config.yaml
hidden_act: "gelu"
norm_place: "pre"
positions: "learned"
lr_mult_o: 1.18
Each number is 128 + 24 x the weight over its row's rms, rounded and kept within 0 to 255. Layers, rows and columns count from 0. Numbers have three digits each. The size before them is the row's rms in percent of the matrix's.

# layer 9 attention output, 160x160, rms 0.139, rows 122-159, columns 0-159
091:149112111140116129130151151124143112133127112127152144087143139122109149111132168115128105137100099144141111156120086104158151149125086152121112080160094107104164112092130120075123202143147154110097133172143175120133130085050158116110084083165164162154168115118129140118131141185141138127086072143136124149121124142144126141128142120089122141154150111102144092130166141144143140155108158105110106111114145136167135150152127119144133145132145109110149133143107133102127109118130138
082:134147161117138109132138114110131111123171123131117125158134113128130140128149119123107157115155114162133093142089181125114187100118115154112141089112124116134116119150122132165108131086094108134105128141151109118160121147123091152160129131142128109153119111121106141110089116104142095132112131107142102160161198163182112177193187116083083073158131147150080161092102147110180141129128149118139139121136123099115149149124123114120146133163144160115118106140130114101129112115148146
090:112115144081112112136149135111110122128122108118141112118111125147120144106150108105126144131115125091170106116140066059090181156129085119142122177102148102166159099109133140160102109143164104118100130126092179133140137094110146126168142101102151107146178090167146151130145109085109180152177135129123140126089143159154121130153155087132115096185159141110132136109143123137111102125092157121139102157117123125140111125125166128174125123129150147120104117137131130114145126113150140
089:130134147102105137109121127105108135124144120144110134149163110145143120126124140130134144102149121123158161140140174098174177128126154097129087122127093118174075118188172123157118141156133089128123130083131175163165144090120174135134150095096089096145157077186146105141140135106148084139147130103137143141142178131147135156137174112142113128115109138155139128129107125130144138087167161142197143141133115102152133147147130128123146136123138159142123155097133121134136106106164125
102:112092140082138134109122135136129126152150109128130079110126122122146138130108136153095088115121114098135114141138082153070125144080121079091116142115175112088172104131142127104122129119139144137085164138124132097089196127077155143087171167135133082140151081121108154190117122089163111095166137150162118092114094160106141102125125132146142111128163157154121145128082100161106134144134117129123143127143157128109139122124107148094115134137129135124137108123115127135101115138146127
085:122153095115111110127107094095110144125101142092138118146087144158096088142163155120162121151131143095096108175143121132107114100115143172125163137155113127139127154097117153107130135144104133099094142146134172102209106109201135124100161062137092115114152143086098098157116124096062130095148156102145135118141163127125103160166136123119122108119099096107127111113130137125131111133131105145142127129142141132121139128127113151108152117099116096130123172116139117149105105134126095
090:128161169149125140121121133119148124125128135132108114175118154138102127115166078141144130103167182154131186080126165140149133122087174118122069159107082082118152148076153128115152134143078113102134084140144082076093161159143158120147068124121118164080150086116138115141135090153132124130135135105116117127137155162174133138176101126120117129137111135126137104115136133108130134121122099114126151117104111108117122134105125128114121108101118152139117139128098130136157144121146153
086:102143166150168103116151110118107127143139123104136136130105139138117111128145117135137122156118113080076130141133142134190144099118131139098160089114156126118094126080126125181157164157085176169141182138113113135112148124150162132093182096095133088157114160104132101097128141072097160131147163163085122128090125148128146147137105124127120142147152114122117078099151134136097123164111133117129158096134143133148113107127139123143101134111105118081122121109120113115120098145113086
104:102107170103146173144112120145155120127155121196148165070104180096103128116120138166130119115167120135150107103115176104121132103161057114104108156151144161110134110167126129131139172175154162150141099123105093117211130139144176092113091135111120130116105115125125130114109116107139104087123131126092126155120135136147086126145139112118119105144141170149123164096118135126137126119118123125164117129125148126127123133152138117116150090132134117171106148144099126144121123106159129
100:100144111125125120115098100130128156136141115122113123139096138163125159165107166135106152072165125140165157076115105133145123173120119134076083127184131171164113151118109140125160118216097173075174104121163155112126094079149120115127145125106113143141174140175132132090133110078099099099144112116152127142156142126159127116125126134130123131136135131099134159129113108099110126145147157120130123108105113110131129165130166111123101124143131147138120128128129161140156147123146118
097:136092112096109171162091143109123138096141105154105152114175117097153140092127117150139092135169144085136151112133128065165138134115114127142083118175089150129157133109118161142119130112104124125155133111121089140146095102096164118112134135131100155154207174173095102137170103127144124124170143111162086116124152137114130118139136150133101115116130083112128153125138113130120123129136139121149120082096136105142162144167118099089127123154098112145118121143093132111124132089115152
092:149132113157102135132110112136117139105127169097109135120125081113109119145120110113141133110107129177123156127125057200112111087130131063130130083132156151115086139162103137123111160122102096149156127123131125129156124122122168138149098111099123101152111124132154129136107176147166142128062121116064128100120082098129090103144095147107132117127122158110166120102162160141113092114119109152137130104127117129110106081112162099148136113153110139143132128143146147134099147154110116
104:102137093133103124134114100074098158147110142079112107138107146147094134160093141133094121103121092109087136137138119122142156140135161143100138157066107132152141142077121084116088148072152119156113127140100121117076173118144123113118113144117119120113109111080115100115114126106122154146084139083082095140167154090143090118125088178101127106070105117116100146148109078129096180140130136118146138127135152130115121129129130135130114129118126116119136091138130145125146109137124117
106:152134109134153122143152139144128113127119133148115123147135120139149090117140150093141120153121089086168162176134079158143130184110104129156150125106127123155115114147103130153132127146107165126123136153128127140120127141129117142200137157164157123109160174148164130107124097143136197156138106139196118116118096165097139137119134124112183185139113121127139128150168151133136076164161140134104109149131115123134158141155133128168180124143152124120106129116083121148144136105152154
083:131137103159154096122127128101134127139131130143128116138140133136122152153126134073111145080135092118129163100128130096153120138151096147090150134160148078092127148147073149074134118089140119110145118149152132102154098122169142151094166160121099089115097118196120132100187145177106054108140161175140159111117093136092132170108137122147159145151130130121132109136119153169152103134160126132113120113144124108119170142140142128115140109129142109120149126146132123164140120116147118
097:147140169143143132128136143168173129112146125127148160117104119114125128121171122106160131166133077136097144120098178133131122112125081100076101150094170146125151083110125161168173133141111151114107098121142102132147077161079100148114150167176119103119159164123117099144151114119091154144141097143139130103157129126160147123102110118149153146127114143106142105163161109104094084120108165156103109125141096104119131122141123124160127139177137129128166126093130126122131149089147136
095:122143138112082135124100118120124159094152159139103132143133123111122145143135105129114147132140111096099109128116097113118126160109133090129153139133090149103117122104096066153080123106129118128138122121119088165124139138152123084158099137090118149146180135118124120090140094102127109107141173087147110165149158177141107183157121053102111116151122128103109134144086146108162119119136125108126160121089147092158167157186142117142124124143125077101116120126134122148146146125134170
097:109156147119144159094143108142138121142131149138131153130112152120119124142121147176142130116156136125135147129103139141154134129162172122129096124114142110097136142160124155152095110116040143104118159081122095126159145145148111125167185150138169118109169168126089148119160130134142130142127123118085125141168117112162112124112133118089154114155160134133162143111078093055137192092083116160168144108115122111137125133109122116137137100134144109128132107151111132125143158103139164
098:148116131116120146157129138155126118078133103108126153131147103095128132114127127120129124119138126094150147117104084195119089102105141147139127094134157122091129155147103149122113143077124121110120116144129126122109128136155090062113118137153133130070084103165141123170123115181134149186070105145128152122116131079135102122106111173123101128152136160102118144109173148127109106161077118126114141121139128169087125110096123110123113104114128147123125127149114079097109130154103082
113:168123154155123128130151115139159113117164156105092124143145126146154120127144108136125127128137119102107160141067185121128148126142132111155105087171121166110115150139116094138114154148141107143125141099128135142149122146081052075145120165136143197120135140112126126194130120142114077166138109107074148152102156112182121141149149173109146119118108070113173099136141107109155155106115142139144146147121118095123135144135128113140133118113133134151144143149123114150143121112152126
084:128136145121145152104115152147177136113124114122101125126122123111105156144115110131119135128154126114143150136144151082151109152138128097125107146159106127118107150120131119166125149172132120146155156088130130112050160131162193089137133091109146174107146109132140144155136136103133127064116159079096122156142148125187130152131113093120126155114103101084098143155100105086132140088119114149122167110105096106129162122112145126128098123124149122124152151114123137189159175147131103
086:122131117157134129092114133147189128146134153130083112128134132130105121135116122168119146125141110132105124081105111118095128150102183111104166119160154109106076116103083171107122098196193143124172133156072137105165089156121152095102151133089108130137113098125150116136100107170147084119109164141119136160115122139129113143127137106131133131150120175135105140115124153162182129107140142115165132144119115100137106126153137114148142122112144115098134075110110111141149140145119148
094:144131109135119097111105120139118104116093078151111131135108113126105134130119156118136097112127105063174108079132097106125108131104104096115126179105170106171140095207093134141126168137129114115096128094144184121114118106153144136091145077130141141124128069137120113107148174108169071100123140095146115121127169122121101125134115128140128112089084119116094130125155136117125116137139129140160114072156117135149132145141107151113120097121136141144105141137144140160129144144153122
094:111127106107123134112121132101134145157110135106103110139128133138123127135087112126113141115129101137106182151136077124141090156080140101109141107184153110100125152094139106148086157144147142122147123125106097155148144135131126093131073163138159185124144132171125160131128106146106140122109123173082147138064087115105121130111104160146140137157172070146113109106164142171120125165075137154128145110140133109104109115095117116102112124114111114088141105124086120126125156161116120
109:156154129167145116122095143141117115116148081169146130138148134110105130098145153105181107119141125129138142137103135153168157149129102148083134110124078114164116134167149145127126069119139123123122118136111103117140082122129133132130142136142078160163116130063097092157153144131115096114087162102089130161122128078124084078111116088120125104122107068129110168127112093137134195074138131141149117134140141111138130140125122133117144095136118130133152150160147129148130126107148139
100:101144143116133098135127073100152145136158143109114104121091148146147138160161151118119156094127137110122141097138164105111180152096125115085130064095111118085116084142140157144155106118152102152115138156127094175123135178163128108121080107094121093148177119123157165144108127130159143089144164141123141155107174126109120183122134134124093116144157151164162113106105170123131152097131125168127138140118119097145134155143146128139134136112116129162133124129150129124163143122151158
103:139137152086126145103143139139083102131124129134136145137106168099099102124122132153121129151174146153124151073146144097114126143099166124141155121119116144044090150144130146134114101145133115136141134101203113143107093183100081156144125183158124130133132142123136122173148148184123068162105114132108170143107140110144122118100149111177131158109112089098143172150149134134170160111112142120139138116139125123161129145150130118151131129146119128155090132142121138127126133124130131
082:123153089134094096171126137067104126131122144118136115166155175117096155135106112106096141110130130095149142151148172121101105130149161173105127149148070129131164157106139070104155135129127139145120111111107121141174122097197168105114095130149086144105115102128115113083102091156099139137103145127147106089125094133153152099129110107113113161140126118098155100138100133131134134116155138130076120141098128092092140139148139109151102119130156100126161121162119135105124143130123129
093:121121134156135129087120131102097116146084129131161143147125154135088091138117122125163138098144143142108094076065149111104164184068116124154112097128105144139152123110159134129157103139145126105132083128140109082120097110092138151133115134105165142160142099072177150168168138110125142170107102132133148174087142098115139150119137161127133133135122106150119136127194159137133119129142146131136124129148161174132140150131115120102112104098151143118122116142105119096136101128132088
096:109138131162155119110141107163120146141124142163115110101116081143123125157106114158117171147095138201145083135158154112087099108180114107130161144135131170056155079168106168061141123147121119110129123118082117119130144117152154144087100150132152155118130078127103112136121145144119138134147110110146111086149128163116141131166127162114104128126124123105139118107163170142120104168177152128139102122140135116109134119116127136124137121144114117097155078115140140141134122140127153
091:128128146119145128127115154127146128135140076086121091177119171101123155111098116112107119119133149173124135100128127158087158137144122100169116116127084139102150113119177140131155116073098115084106124114154129135093107065119134157124153171163140131188088170069093122111137127117145161097151122137169139089138147125119144132139197149129154129139146120114123105110126122138159142158155129136146105087139134138110125133126129143131103105129132126138142097099129114146122128136192105
096:132124112121141168109139128178171129093115128119112154136177110133139106142151119154131131131130159183108156123119106161070146106122155111138090153117127132163145133069115157129114141181099067117139113122111055141169100138100106132117104114152121132142135152101164112130119184196144109157131128135145131146156134160146117128098110135126113148141155147114151156136160095122106151116109129145147165150113092074143107136098137099144142129143124136096154138113112125129135155148117116
088:139119130151111142121118162140158148118138099122120137128130101128119128164153148112129134101133152156142147139109120128133119102074131149082078145070111118152093124147149105148126130124163090048093118150126118099073070112109154084123127121145107075133131113140133028132101112129125112117180123156152129130151126160126149134129119095119168176138103092103107090156159110113132104128124109145128125096150115149117150136130125146116143110127118121114172126115126126130143135095125130
109:117121120134136134161140137136141098131114136136133145140162137118128133116121094146116152093163154122161162078129153108197092097125160132190130133115110132117190127165151139134167121171115042155126116143133140097129136055166109111064080182103119165124097106093097169079121138103078115115109086128119123102133106128155137103129153139146136145124124121131135099119137123138142120108148113102129148130137123117135122142117125113131112134132135135127121119108148123119141122118137093
078:146130129128117134116135137126104102152117125108121134165115152142107144134129098112128087122134116125106159146090101181143163143114118135128108173145135152133134121096152109193188143119104130203091176087156089114126140136084144105149139132177148121108130152148100162182114103143126114121082134129090143134138092070124102113072105115122119133105127079115160150137094103132084174141119132121130149159131112107099122124131132120135144117116144157134112124154123132134131133113152165
091:144094121122080121094134129102114155144112160099107140116110132141157099101129144143139093140102111173111086148147095125114107169107136091106113141121146131146131117114100105120103158112183130109156092179126143064149142174081106142164120121135159148119127152133120122137110125123090204159146154097101107136152134121126121114156111138108100111114114116151131162088082086114125143108129115134160103084126179137096119117163107160113111115108120108121130086109137144124115143150145122
099:122115154145127129132140145160140115123107152122106140142137101138138127113154081134116118114122095147132098109139080130170127128094124121146116130068127137084137158124146101171171112094144150136117157117151141163076144132074110062124135119100081103138123156149125114105121157162203174104078137156150131127146121138127119115101114137128163151100117170118147142148173135091087119173121142127129110138098121130131099106131139107137147146136128161128126102113094112104125109164146173
091:134132122117119126130131140152138127122130117140137139104123114110141132085145125119120151148135152123110146121153099166100110084130119137083067160095143170137142096114143157081106168101140165146128152130115150146117116110104119089138121166131106160137124159115171117126123111168153154098132116088107145166090115186145096130184136123111090148116104094161149083097196171098149094168114139128145123093137114117118108110091154120119108110139124128119108107124153144159149176140125144